From a checkpoint of a small transformer trained on Wikipedia.
Size: 10 layers, 6 heads of 32, MLP 768 tanh GELU, vocabulary 5782.
Training: a variant of Adam for these matrices, 196M tokens, 5967 steps.
Each number is 128 + 24 x the weight over the matrix's rms, rounded and kept within 0 to 255. Layers, rows and columns count from 0.

# layer 4 attention query, 192x192, rms 0.0372, rows 127, columns 0-191
[[131 114 103 102 102 109  92 149 131 145 120 152 143 106 117 166 132 124 111 111 105 122 158 135 117 119 129  95 116 104 150 104 152 104 119 155 179 146 121 147 108  87 133 139 130 123 135 130 158 105 116 120 108 127  99 140 157 148 128 145 108 130 117 129 175 131 129 109 142 120 115 152  94 153 132 146 118 131 127 157 149  98 100 162 100 111 169 121 135  95 153 106 106 159  87  91 144 109 100 115  94 128 123 135  85 143  99 175 105 161  98 145 107 182 164 142 141 115 126 106 143  90 138 118 103 102 133 183 132 106 141 105 156 118 125 128  91 107 134 124  90 139 132 154 109 144 118  82 139 118 155 160 128 116 162 150 110 138 108 149 166 126 137 113 139 171 128 119 135 107  84  82 112 128  91 104 119 102 125  98  90 131 111 124 134 135 145 158 112 139 130 107]]
# layer 4 attention key, 192x192, rms 0.0359, rows 127, columns 0-191
[[116 118  92 118 151 183 159 119 112 145 145 137 155 114 111 132 161 111  87 104 111 128  72  82 159 101 165  92  87  88 138 100 139 136 122 178 112 110 133  96 138 107  99 126 102 152 146 111 110  93 105 101 134 116 107  69 135 110 112 109 168 128 149 142  97 146 133  92  89 100 138 142 154  96 112 132 115 121 170 151 153  95 187 117 130 102 127  98 101  92 123 101 112 143 143 110 103 132 120 142 137 134 133  88 112 115 129 158 113 110 145 130  97  98 105 155 112 162  97 152 162 106 152 112 113 107 151 113 144 169 152  78 102 166 128 101 121 165 168 122 154 119 164 128 104 157 120 158 145 139 129  98 112 141  97 165 168 153 152 109 105 144 131 117 150 100 156 159 123 123 164 163 107 131 128 117 109 134 105 142 112 142 124 151 111 155 111 114 103 152 161 118]]
# layer 4 attention value, 192x192, rms 0.031, rows 96-112, columns 0-191
[[163 152 165 126 110 139 152 134 126 111  95 143 100  90 129 159 149 139 154 106 148  97 130 126 135  91 133 122 131 136 160  93 174 142 103  93 137  98  90 157 147 125 123 108 130  99  98 102 128  91 142 111 144 136  94 101 111 163 139 152 100 155 133 153 139 122 150 146 114 147 111 134 171 138 120 119 101 103 138 146  94 127 139 103 142 112 121 152 122 149 103 156 120 117  97 159 160 112 135 154 120  99 152 108 151 142 121 110 100 158 122 146 146  95 154 106  86 124 140 133 129 144 116 137 126 163 124 152 127  89 135 160 127 132 149 140  98 117  99 134 160 135 139 171 157 122  88 160 124 157 170 158 114 158 170  84 120 157 117 127 108 151 120 160 138  87 115 142 103 117 107 112 141 128 121 115 100 147 113 130 141 127 112 158 136  85 136 136 121 144 108 108]
 [ 90 165 108 144 105 104 117 152 151 116 134 152 118 128 121 159 154 136 150 118 157 170 147  91 124 119 109 172  96 125 148 126 145 130 147 103 135 138 160 150 105 116 127  89 123 113 153 118 123 130 117 157 103 140 117 117 114  95 149 154 100 141 101 115 136 117 151 132 145 122 117  99 164 133 126 122 174 129 128 125 141 165 118 126 166 102 105 120 144 123 112 124 139 162 164  95 149  99 163 148 112 151 148 154 128 136  93  87 165 161  97 135 112 155 164 102 144 113 124 140 110 121 152 122 108 152 127 121 152 130  98 121  93 129 121 131  99  93  74 102 147 110 153 108  91 136  97 105 133 140 138 120 104 103 105 135 109 113 131 119 109 123 134 150 112 132  98 151 155 171 138 148 106  64 100 122 113  95 158 106 113 121 127 103 100 146  87 163 131 116 122  92]
 [140 137 161 170 147 152 139 146 119  86 110  98 108 101 140 144  93 158  69 143 124 113 149 100 122 115 113  97 147 158 109 168 162 148  94  95 142 167 112 104  99 117 154 140 114 128 154 138 155 128 144 128  94 128 135 122 109 122 125 159 127 109 131 119 131 146 156 137 118 140 129 148 150  87 138 131 176 129  79  98 123 172 104 127 110 104 163 131 143 133  90 117 140 169 149 168 104 101  98 117  94 132 124 135 147 164 100  88 141 120 136  93 130 108 147 147  95 103 178 160 137  83 100  83 139 108 155  88  97 126  93 107 144  98 142  83  93  94  98 162 105 156 148 133 135 157 108 119 155  99 167 145 153 158 155 156 155 125 120 155 131 119 146  90 125 127 168 139 117 138 164 121 141 142 135 123 118 149 110 144 169 159 106 121 167 125 101 163 159 130 119  87]
 [170 135 103 149 125  93 113 158 108 129 143 130 108 130 143 119 148  95 151 158 134 104 120 111 163 128 148 160 111  83 143 121 111 126 107 103 135 139 110 115 121 129 107  82 120 119 108  89 129 102 113 160 126  89 102 102 153 152 121 108 137  90 123 146 146  93 131 125  94  95 113 155 114 153 151 161 103 135 160 147 114 150  91 101 148 110  92 153 146 115 120 122 102 146 131  97 108 142 157 160 137 117 107 115 108 146 160 146  95 107 117 110 117 165 143  89 144 159 108 100 147  88 115 117 153  82 104 110 162  93 111 160 119 102  95 171 103 161  91 115 110  90 136 171 134 122 146 155 132 137  82 114 123 170  92 108 136 145 121 150 100 151 130 167  93 169 164 118 113 158  96 116 105 119  88  90 151 133 135 129 133 146 127 148 104 114 170 117 132 119 114 110]
 [151 114 123 118 107  96 163 106  99 166 115 127 123 130  84 170 131 130  97 129 167 152 155 145 135 143 110  86 112 100 143 118 113 159 106 157 170 158 145 140 121  95 150 146 160 168 134 104  92 116 149 138 154 140 120 145 144 151 116 107 126 119 100 127 142 148 108 125 151 154 154 117 120 123 116 115 102 162 151 149 145 136 129 161 116 128 121 145 120 144 104  93 110 146 121  92 123 123 133 153 153 126 137 180 147 106 111  95 114 139 107 107 147 162 154 114 169 120 153  85  83 102 131 115 134 142 143 157 112 107 149 154 110  93  91 100 149 131 139 125 109 137  96 156 108 149 134 139 120 102 132 140  86 113  99 155 133 138 148 167 103 123 126 121 138 149  99 122 162 123 103 114 148 148 139 168 157 161  89 133 125 114 113 103 146 128 119 134 138 119 150 128]
 [ 83  99  99 153  91 161 158  97 151 127 112 101 125 102 165 168 111  92 123 183 105 131 146 137 102 115 108 128 151 152 146  84 104 107 110 129  72 140 147  98 163 150  97 132 104 168  88 132  99 138 113 150 126 127 125 120 157 135  84 156 104 120  99 136 164 154  91 132 121 150 162 116 103 152  99 129 160 162 139  96 159 161 151 103 134 118 167 117 102 115 103  96 114 119 168 103 141 115 158 173 128 118 136 145 155 121 152 118 114 129 117 130 156 121 153 120 101 132 144 103 141 119 118 144  90 154 107 172 147  91 136 127 154 135 119 158 157 159  94 139 109  85 118 141 100 109 100 142 127 108 127 167 153 150 148 112 116 113 170 120 164 156 139 110  93 119 123  89 101 136  94 126 118 113 139  94 154 125 138 141 100 109 134  94 147 121 140 136 127 158  73 116]
 [124  89 154 142 147 151 128 138 126 124  90 117 162 129 101 124 115 126 167 105  94  86  99 150 121 117  83 139 108 110 144 159 129 118 119 113 110 133 144 129 146 112 173 160 106 156 150 109 136 129 113 136 160 100  86 123 151 137 136 113  91 164 139 160 162 164 120  89 110 140  98 119 164 148 146 104 110 159 141 123 148 153  89 110 143 143  97 143 123 130 141 127 112 118  72 128 116 134 124 182 104 146 144 107 113 129 125 162 121 122 148 128  94 110 111 125 104 102 123 168 152  88 118  99 120 112 142  93 133 114 112 160 131 110 154 141 116 151 117 120 150 169 146 124 145  93 104 119 102 139 153 129  96 118 131 143  91 172 160 106 162 117 156 164 120  98 146 158 161 138 131  95 135  90  93 121 121 143 133 175 158 104  75 142 127 142 115  99 149 143 140 177]
 [116  85 107 123  94 136 166 129 116 168 156 143 160 142 138 141 125 116 125 168 109 124 165 111 100  98  90 144  89 161 117 143 147 133  99 108 154 123  85  83  95 145 121 114 122 163  95 149 111 136 106 153 137 156 105  77 135 150 180  99 101  99  96 142 114 118 138 101 143 158 127 101 155 109 109 149  97 110 159  92  86 161 125 116 130  90 118 102 105 153 156 162  94 147 132 115 152  84 148 114 120 144 156 143 170 108 159  91  82  93  93 151 105 122 147 134 131 120  72 163 150 123 149 165 115 103 101 152 141 145 151 150 103 133 158 168 154 110 124 134 131  96 128 126 137  97 145 137  99  97 100 143 159 127 101 170 106 160  94 105 155 148 125 172 135 130 120 101  85 116 128 153 165 155 113 118 120 165 126  98 100 112 153 122 165  90 146 130 107 127 107 104]
 [105 126 114 120 108 136 150 115 148 139 141 127 101 136 168  99 165 135  94 127 136 131 126 106 108 167 113 135  89 143 105 122 172 124 120 149 105 124 147 103  97 119 144 159  94 101  94 132 112 107  99 109 137 145 144 134 116  90 118 126 121 163 111 130 117 150 105 167 104 132  87 120 134 174 152 101 124 168 144 109 106 109 150 114 167 101 156 148 162 144 109 139  86 138 138 152 139 127 127 101 117 139 116 148 143 160 107  86 150  93  95 135 142 143 155 103 147 167  94  89 145 117  88 111 116 127 145 162 133 110  89 175 174  99 154 139 106 136 138 126 131 148 119 125 166 113 159 143 142 113  89 122 137 120 142 118 135 151 153 129 155 146 114 147 148 132  97 130 118 113 137 151 121 156 130 106 150  84  98 138 101 145  94 100 129 143 159 121  97 159 167  88]
 [158 125 120 170  98 114 128 148 133  98  98 133 154 135  89 118 121 184 143 131 147 137 132 143 105 148 138 107 163 144 161 135 140  89 156 154 123 132 168 118 130  99 112 123 134  91 124 142 161 113 129 113  89  97 152 117  90 147 154  95 132 164 128  85 132  79 110 140 112 110 155 145 155 101 117 130 126 113 159 124 156 125 155 136 116 127 106  97 143 150 145 115 109 159  81 158 102 125 140 106 168 126 122 161 103 108 137  85 140  84  86 145 126 151 111 128 147 132 166 107 160 140 118  91 144 118 112 137 150 155 125 153  86 105 129 141 155 141 159 151  92 116 163 128 168 149 148 120 143  96 149  92 144 134 181 146 108 128 162 143  94 117 111 132 121  84 154 145 174 143 145 165 108 105 143  90  79 142 139 101 152 100  90 134  93 100 125 106 134 110 110 148]
 [115 147 131 151 139  92  94 157 135 103 136 128 102 118 142 129 135 150 105 102 120 139 138 164 112 157 160 136 132 153 144  91 148 125 118 100 167 165 120 144 105 168  99  76 103 124 155 135 126 130  92 130 166  84  96  82 141  98 107 167 142  93 141 113 144 138 106 115 165 123 107 107 137 128 124 151 168 127 146 101 107 125 155 144  99 149 146 167  96  98 133  85 105 129 136 161 143 150 114 144 117 114 123 137 131 130 141  99 134 102 103 136 104 146 144 121 120  95 165 105 119 109 122 175 115 154 126 127  91 151  76 158 172 153 111 128  97 141 123 101  96 161 154 158 123 133 157 162  72 138  97 133 101 106 103 160 113 115 163 158 122 141 136 150 124 137 147 139 122 129 128 107 141  93 120  91  91 156 156 104 137 163  99 148 126 132 108 152 118 161 159 116]
 [156 113  89 158 142 165 146 129 135 150 129 141 101 130 143 127 122 100 118 146 103 132 102 119  85 109 130  90 123 114 135 132 108 125 160 111 122 123 103 155  90 105 151 125 146 135  84 173  99 121 135 153 132 112 145 103 117 147 120 153 141 143 158 157 101 103 141 122 125 134 110 150  98 153 130 117 147 163 119 165 156 102 123 131 101 135 123  89 104 142 145 102 160 111 151 142 152 129 163 130 135 100 175 109 138 128  94 140 144  99 159 118 109 106 142 112 129 119 135 102 130  99 116 104 153 113 101 115 102 124 116 168 157 175 138 111 141 124 103  98 123 151 130 115 138  92 165  92 105 123 129 114 115 159 140 119  97  88 104 131 123 131 157  94 106 142 105 146 116 155 183 102 140 142 114  90 114 145 131 134 146 169 151 119 122 131 113 157 154 121 106 126]
 [ 90 121 143 139 103 134 101 168 158  99 156 126 145  95  81  92 102 143 128 121  97 147 156  97  96 118 123 124 128 152 134 130 135  72  96 157 135 144 129 107 112 154 153 145 130  92 133 107 136 144 123 102 128 140 108  92 105 137 113 133 109 139 132 142  90 134  97  99 148 111 157 137 116 160 159 156  99 168 126 160 104 127 108 163 104 115 122 122 132 132 123 126 133 159  90 115 180 149 163 121 115  82 123 119 136 149 151 164  96 160  98 139 145  97  82 151  99 169 103 109 122  87 118 108 125 120 102 142 102 151 120  91 151 162 123 163 140 134 110 123 117 143 121 138 168 109 134 155 116 160 172  95 160 157 138 144 160 133 128 144 147 159 117 111 127 149 139 104 135 163 166 103 152 131 109 117 125 130 141 107 147 158 145 142 124 160 143  90 118 142 114  87]
 [160 171 108 110 113 101  96 134 116 121 153 168 146 167 140 123 107 122 146 100  98 138 145 158 117 103 107  92 131 161 111 121 135 130 115 146  94 119 129 107  91 137 152 100 100 141 156 125 186 135 117 110 150 162  97 164 115 116 153 132  98 112 145 160 145 127 157 147 151 133 161 103 138 101  95 130 116 113 112 135 105 112 163  86 115 145 112 129 165 108 127 120 156 104  87 111 155 115  98 142 149 137 112 127 149 113 132 170 174 118  89 123 116 129 169 117  98 131 120 157 107 121 156 124 161 110 110 163  90 117 100 132 162 156 112 128 131 114 169 163 172  78 117 130 105 129 121 151 172 136 150 113 147 149  93 134 108 148 126  94  92 106 153 147 101 101 134  93 114 112 130 157 143 113 115 163 144 102 152 106 161 151  87 159 140  90  80 100 121 144 109 115]
 [136 160 113 122 170 119  97  85 150 139 130 164 139  99 135 165  86 165 118 117 131 135 157 140 136 135 128 137  98 122 101 114  88 112 132 127 156 137 102 170 152 102 127 168 156 162 117 117 142 124 143 126 112 172  95 170  95 119 148 154 153 155 159 125  98  85 144 153 127 145 113 103  95 109 131 107 128 120 116 122 151 130 142 141 143 116 152 125 119  89 110 104  94  89 133 135 130 101 165 199 120 158 109 142 164  80 171 153 153 125 124 150 174  99 157 113 154  90 136 107 101 114 128 122 125 109  93 105 135  80 165 111 115 116 128 109 102 117 130 121 122 128 124 102 156 114 156 122 118 151 139 138  87 116 106 116 101 106 156  96 112 156 119  92 109  70 123  88 151 169 119 143  98  76 122 149 135  93 128 135  95 135  85 147 133 125  81 126 161  92 151 119]
 [105 101 119 121 101 134 151 105 142 149  81 126 118 137 157 104  83 137 111 118 131 113 102 151 115 154 165  90 146 122 104 115 114 176 114 154 114  81 122 129 136 150  95 159 112 119 110 111 142 104 103 116 124 119 117 130 137 130 133 136 169  99 116 118 155 115 118  92  95  87 148 158  76 152 113 149 115 172 124  87  86 127 153 159 129 159 110 101 113  98 125 104 153 106 146 106 103  88 170 153  98 148 141 143 148 143 145 110 132 146 165 107 140 163 123 133  91 121 102 127 116 138 119 122 110 111 136  99 128 132 131 126 124 140 148 166 111 135 127 123 109 104 131 155 124 176 101 119 141 101 125 110 134  96  83 134 112 102 113 124 118 139 135 124 143  80 104 149 158 127  85 133  97 129 126 142 127 107 102 125  88 143 147 120 152 167 116 173 107 154 123 117]
 [100 109 134 154 158 151 164 144 153 162 161 162 143 160  96 165 119  97 126 167 136 115 157 175 122 133 116 140 116  90 101 112 115 131 101 109 126 155 148 154 140 151 152 134 128 107 156 138 111 128 155 119 105 119 156 103 130 109 106  87 147 162 107 146 116 102 143 161 148 111 148  97 141 100 144 123  88 168 116 114  91 108 129 132  92 146 142 145 150 106  94 172 112 138 128  98 141 149 124 120 155  85 142 139 110 122 136 129 163 144 144 158 144 105 115 147  81 103 145 128 111  91 160 149 102  95  82 142  95 139 139  96 125 130 146 120 151  90 121 122 107 141 171  94 125 115 133 110 130 145 107 123 127 149 134 109 122  90 105 101 101 143 129 125 103 131 154 130 129 111 109 128 143 132 145 143 164 151 147  98 161 158 123 143  99 120 122  87 112 134 113 106]]
# layer 4 attention output (transposed), 192x192, rms 0.0253, rows 96-112, columns 0-191
[[139 123 119 108 136 128  82 159 110 142 189 147 142 104  80 146 130 123 148 115 152 149 130 123 123 116 148 124 112 146 133 144 159 120 117 136 105 140 110 113 160 154 103 149 123  95 136 127 149 116 112 123 112 107 152 123 120  65 129  75 148 133 135 111 122 179 109  89 114 112 139 106 118 132 105 111 157 106 169 180 105 139 133 117 143 122 137 129 156 170 163 168 111 104 117 124 129  97 127 130 111 133 143 168 145  99 164 173 138 106 117 118 139 175 118 131 191 122  94 130 138 169 111 126 130 167 104 142 123 155 113 135 123 134 134 130 149 144 105 117 130 160 135 145 119 138 136 148 119  83 118 150 144 134  78 120 160 124 111 148 126 130  89 117 134  84 141  95 136 173 125 152 122 111 118 117 103  93 140 127 125 136 125 100 136 104 123 108 143 103 107 115]
 [141 130 110 124 167 131 160  94 167 147 122 124 140 118 108 117 107  83 111 132 109 110 129 166 125 175 137  97 123 137 112 124 149 193 103  88 131 177 126 195 122 103 138 150 120 101 108 157 124 135  80 147  95 131 140 101 148 109 121 146 134 101 106 135 113 131 186  95 144 119 161 111 110 134 118 140 130 108 154 129 187 103 146 128 105 109 108 120  97 114 111 159  87 130 119 122 122 118 109 153 110  97 148 114 120 129 133 157 167 127 120 137 110 134 130 148  93  69 175 122 126  73  86 144 137  92 121 144  79 136 139 127 117 160 158 146 125 155 173 125 136 156 117 134 117  93 147 159  68  83 139 128 119 151 121 151  96 124 144 136 144 103 138  75 132 116 160 129  77 121  66 165 120 101 145 121 212  71 137 156  91 174 151 170 134 132 116 115 189 133 121 166]
 [ 95 101 117 121 127 154 139 116 122 148 159 143 135 139  98 151 129 141 107 115 120 124 142 125 157 129 114 118 101 100  84 121 125 163 103 150  91 101 184 126 143  88 114  95 125 164 131 151  61 119  70 107 134 114 107 118 121 141 169 140 162 147 134  94 107 110 111 162 123 143 143 100 105 168 139 109 116 123 146 184 145  96 147 140 111 154 120  93 189 128 152 123  95 134 108 169 109 140 151 168 152  87 100 175 153 112 148 124 133 122 145 123 158 101 150 129 126 103  92 114  91 120 152 146 166 140 137 196  80 111 149 145 143 110 117 124 146 133 134  81 144 120 130 141 145 158  97 118 113 103 165 150 144 138 129 169 123 117 135 108 167  96  67 122 161 105 154 133  97 130 147 119 107 113 103 146 102  72 114 151 158 147 152 131 150 161  98 133 140 139 132 114]
 [115 129 134 112 117 111 111  88 118 144 163 170 159 113 104 158 138 130 119 133 113 131 112 175  96 119 132 117 143 159 185 138 119 100 130 102  96 133 111 139 100 131  93 117 121  86 116 129 164 171  56 135 151 119 143 152 112 113 138 142 118 158 115 101 121 136 143 156 128 129 124 102 122  82 151 121 151 162 165 134 103 124 117 131 125 110 144 165 119 134 130 177 119  72 141 124 134 126 139 115  84 123 122  94 126 121 148 171 115  93 123 106 120 177 131 156 133  98  77 141 102 109 148  93 105 168 164 104 129 169 144 131 139 180 138 125 141 105 101 116 180 145  71 147 123 152 147 172 153 131 139 116 197 111 152 151 162 125 166 116 115 117 121 125 123 124 135  69 124 106 141 120 129 137 117 127 113 136 114 127 117 118 155 122 140 103 116 161 126 110 118 135]
 [131 140 120 117 161 140 125 145 142  94 153 114 120 124 195 141 127 120 149 107 131  89 128 114 102 158 117 148  76  81 154 159 124 123 157  94 123 135 140 138 115 109 120 137 161 148 130 133 144 164  89 135  91 106  78 116 103 146 148 125  97 123 106 155 138 133 142 128 128 152 161 148 134 110 128 113 133 179 125 113 130  85 123 124 129 126 112 101 144 110  93 158 126 140 121 145 150 128 106 146 116 147 128 107 145 144 131 153 124 136 109 111 117 117 143  99  84 125 157 171 114 119 142 149 101 110 119 139 126 143 164 145 103 147 120 139  80 103 135 123 107 102 118 102 128  96  98 133 115 128 110  91 129 141 118  89 127 117  87 143 120 117 133 153 104 136 115 158 112 137 139 127 134 110 110 141 156 121 171 147 116 128 126 128 109 131 189 169 170 169 136 123]
 [157 133 126 154 129  97  81 153 131 131 114 129 154  94 108 104 156 111 167 129 126 126 163 101 120 137 121  88 114 113 136 109 142 149 115 126 126 113 109 122 111 103 147 133 156  97 119 102 148 108 136 160 103 183 147 154 146 140 121 103 156 107 141 141 108 115 117  95 118 108 109  99 171 132 158 133 158 133 140 138 134 150 141 120 108 109  81 134 109 128 111 121 149 132 129 127 186 149 112 121 107 150 121 146 134 128 113 133 131 114 104 135 125 114 126 117 155 164 133 134 151 156  87 145 161 134 136  99  93 141 117 163 110 116 137  98 138 148 143 116  86 137 156 127 136 152 138 137 104 111 134 136 110 115  88  87 144  88 137 123 103 131 177 119 162 154 140 105 144 169 110 132 100 157 171 170 116 147 135 128 141 143 132 136 136 157  83 113  93 150 112 118]
 [ 93 103 130 139 109 136 128 106 113 126 126 104 133 114 109 131 160 151 154 124 159 115  82 113 150 182  93 161 122  87 110 155 166  38 109 129 150 124 138 147 132 146 129 142 157 101 153 101 132 150 149 155 122 164 189  98 142 104 125  99 110  95 138 115 114 110 111 159 142 130 121 133 150 141 124 124 157 123 149 119 159 143 109 103 142 141 134 145 146 144 124 155 122 116 105 123 145 100 113 102 116 134  82 107 119 105 140 104  98 140  98 139 116 159  98  98 185 157 133 154 167 152 112 109 123 134 111 220 152 106  95  93 143 136 108 121  99 114 126 135 137 126 134 133 117  97 147 140 132 143 140  93 135 128 120 170 131 135  91 172 117  84 119 135  93 141 116 117 107 115 100 131  81 141 127 102  90 200 145 114 138  89 193 137 135 141 138 162 144 174 156 100]
 [129 168 151 128 117 168 127 144 114 143 124 156 143 144 141 125 139 160 151 131 146 131 149 125 124 110 144 147 104  94 146  74 169 144 139 134 110 166 102  90  92  98 132 127 130 104 123 105 149 110 132 107 108  83 139 174 109 110 118 131 135 167  99  48 157 157 127 109 131 159  92 110 106 109 152 119 140 101 128 154 106  95 103 134 130 146 118 195 108 154 114 149 170  67 155 167 109  98 122 132  73 145 126 189 172 165 122 170 119 160 161 101 113 117 126 116  99 113 122 110  85 169 150 110 161 162 139 115 146 116 147 105 110 151 137  96 148  96 133 109  93 142 146 139 138 169 134 127 133 152 115 115 107 122 135  84 116 122 151 112  93 136 163 117 110 122 148 132 152 145 125 107 132 123 107 130 128 108 154  71 135 142 115 117 118 140 143 122 123 180 118 115]
 [104 150 119 136 101 121 104  97 159 122 123 159 140 125 120 107  68 108 130 127 133 115 118 131 130 149 127 101 175 108 175 112 109 134 156 100  90  93 125 132  96 121 109 122 126 147 140 141 123 106 150 146 133 122 171  80 138 111 130 141 138 141 117 123  97 108 163  62 159  98 156 123 137  99 103 147  99 105  75 115 156 139 128  84 112 155 124 116 128 105 109 149 111 130 116 120 145 146 114 142 141 146 131 109 144 139 165 155 112 131 137 137 103 136 156 184 154 102 124 156 151 101 175 144  85 129 126 122 120 147 151 131 136 105 134 135 115 121 131 112 163  98 109 143 153  93 160 140 126 181 135 117 133 142  93  87 144 105 124 137  83 141 192 115 151 152 132 132 154 141 141 127 134 110 183 158 122 102 166 127 118 106 174 177  92 111 169 156 106 102  90 191]
 [112  70 103 111 125 101 157 106 123 126 148 121  67 162 125 149 122 134  93 135 129 121  64 120 144 131 108 148 144 145 109 162  85 138 112 149 105 116 123 128 153 167 164 128 123 127 164 152 120 150 118  89 189 136 119 158 128 109  93 100  93 174 155 111 137 143 128 180 126 125 153 170  99 139 102  83 126 135 140  97 153 157  69 106 114 118 169 148 140  87 118 131 113 123 118 126 140 145 151 131 137 139 124  99 124 134 140 178 132 133 147 137 168 148 120 101 179 151 104 116 121 116 102 131  93 121 144 148 103 116 137 164 161 117 123 187 131 147 104 147 118 138 158 145  61 104 104 132 138 116 114 142 116 134  79 126  93 154 105 117 189 127  96 129 127 143 139 139 134 110 132 128 159 106 135 135 143  87 165 109 140 104 147 115 119 107  98 153 133  88 152 127]
 [150 161  79 128  97 171 116 107 178 145 131 168 156  95 125 141 107 127 116 124 152 147 172 164 111  96 156  74 119 117  99 163 114 119 109 117 123  95 100 124 148 126  91 127 129 172 118 142 116 149  94 145  95 125 137 164  79  92 114 144 136 104 138 131 111 141 178 153 114 118 144 122 110 116 103 144 114  87 145 187 134  92 108 168 104 110 126 113 169 117 126 127 107 136 144 107 115  73 166 171 125 123 104 159 147 111  76 136 146 152 137 140 109 158 101 146  60  94 101 148 135 131 165  99 131 108  99 123 144 149 175  88  96 145 131 172 146 160 132 152  87 102 103 129 130  99 111 123 125  91 160 163 186 140 113 167 104 109  95 142 106 112 106  92 131 101 125 148 122 157 158 119 125 120 151 119 127  91 143 122 139 178 144  97 160 148 141 125 139 113 100 131]
 [ 68 112 160 118 115  94 121 101 146 143 111 138 179 120 108 119 179 115 141 131 106 167 153 129 166 117 124 166 170  52 128  99 121 154 109 113  98 126 151 104 139 129  88 116  66 111 125 127 172 133 161 169 126 113 116 147 151 126 154 142 157 137  87 128 124 121  95 145 133 123 117 136 113 101 162 124  81  94 108 108 133 119 125 144  99 149  93 106 161 117 154 109 145 111 132 142 156 120 114  95 130 144 113 149 124 114 145  89 107 116 139 157 132  89 131 126  81 122 153 152  96 140 162 148 168 160 124  83 124 163 104 109 152  76 111 119 109 138 151 142 136 102 107 148 141 175 144 143 133 144 158 158  98 152 126 162 165  85 150 132 138 116 161 172 137 134 146 123  88 121 111 128 136 145 138 162 137  74 112 104 125 118 116 156 111 153 163 123 142 129  94 130]
 [159  88 134 109 128 129 157 129 107 135 125 147 124 159 153 150 133 155 168 167 142 111 134 159 135 101 112 157 182 139 127 132 151 134 126 136 140 116 102  94 100 124 111 137  95 104 153 172 131 170 113 119 149 105 143 124 109 106 170 137 164 168 131  82 109 141 126 173 111  93 111 137  70 138  90 117 139 109  78  80  84 107 101 122 122 136 129  99  86 128 122 150 138 103 115 159 122  93 170 133 101 137 142 165 122 139 146 168  76 123 137 131  99 125 147  97 149 155 148 149 101 139 110 136 124 149 170 108 131  94  95 132 139 126 136 139 182 122 101 135 152 144 140 173  61 122 152 131 114 100 133 144 130  97  85 158 167 108 127 162 100 124  98 127 134 106 157 173 123 116 147 156 129 142 132 110 120 129 133 117 111 120 115  80 147 125 113 139 122  87 137 141]
 [100 114 120 130  90 111  98 119 133 123 119  84 131 138  91 127  98 123 129 108 148 139 123 131 176 173 146 131 125 141 114 141 121 128 133 128 122  91  92 120 148 157 131 127 131 100 132 136 130  96 119 121 140 177 147 133 147 160  97 133 117 118 143 112 119 135  98 113 173  89 128 128 159 149 113 126 139 108 165 111 121 167 127 126 141 127 114 143 128 109 131 103 135 127 125 142 146 144 139 100 109  97 146 148  97 126 121 119 142 103 115 121 133 129  99 120 154 145 136 111 157 145 150 121  94 134 116 129 113 119 109 149 118 120 107 143 113 157 116 135 130 183 125 102 123 122 180 133 124  69 165 126 124 105 119 104 141 141 125 133 126 179 140  94 154 153 149 114 180 167 109 162 116 107 167 146 105 124 147 167 112 119 132 141  99 158 146 119 138 130 125 107]
 [110 122  93 132 124  95 105 168  85 108 102 116 104 116 118 125 163 105 110  96 157 157 104 101 147 142 157 143 124 158 118 131 171 178 104 113 148 123 147 125 139 147 145 136 126 102 169 142 163  96 162 152 111 168 134 124 124 209  87 111 126 127 131 158 128 137 128  97 139 108 155 131 149 151  95 141 140 140 135 110 114 131 137 115 126 139  89 145 117 107 111 139 124 185  80 115 156 138 140 126  97 202 121 111  77 117 128 135 137 119 122 128 149 139 109 133 148 167 132 156 169 132  94 170 135  94  97 152 120 119  98 103 117 129  80 133 136 163 112 156 146 164 142  81 105 158 158 148 126  80 108 132  84 146 129  73 115 121 121 135 141 129 118 122 136 173 126 136  98 102 122 119 104 138  83 104 136 153 105 149  98 117 132 100 100 160 140 170 164 136 129  91]
 [150 160 108 144 104 113 104 151 127 153 132  85 102 138 121 137 149  91 162 105 145 155 190 125 116 132 119 138  91 146 166  95 102 110 128  88 141  93  97 104 115 115 132 113 157  99 121  96 133 103 122  90 110 155 148 169 121 158  88 119 119 108 127 124 147 118 164 136 154 149  90  89 169 124 155 169 142 137 155 138 129 128 134 107 131 130 112 129 133 107  98 118 120 120 151 143 145 155 147 131 140 116 137 132 101 102 112 124 134 106 119 167 131 119 119 133 140 144 133  89 162 117 134 107 139 120 114 108 126 127 124 137 145 111 114 108 132 148 158 135 137 100 151 106 149 147 165 109 126 129 123 156 139  86 166 111 135 131 153 133 107 140 112  85 136 166  97 108 120 163 109 102 151 158 126 167 118 160 115  78 137 116 108 117 143 139 124 113 138 170 156 123]
 [177 121 148 103  87 111 106 136 129 127 128 116  90 143 126 132 135 134 102 126 134 114 153 115 132 124 102 159 132 139 129 134 129  91 125 130 163 137 120 112 128 115 136 152 119 103  72 182 192 109 110 101 148 116 120 133 103 134 146 155 123 142 144 123 121  92 135  87 104 123 144 132  81 143 127 109 142 117 145 126 149 140 122 135 123  94 123 127 119 161 174 143 135 153 159 109 126 128 175 123 105 152 112 107 133 135 116 119 118 154 109 109 112 144 153 119 125 151 127 130 114 140 100 116 119 132 129 134 137 122 128 128 132 102 120 165 109 153 111 112 157 145  99 135 114 112 121 121 150 147 155 102 119 138 144 116 126 128 124 128  92 126 155 131 143 124 113 116 158 162  98 130 141 106 130 143 124 128 149 157 136  97 135 133 123 136 121 138 155 123 114 131]]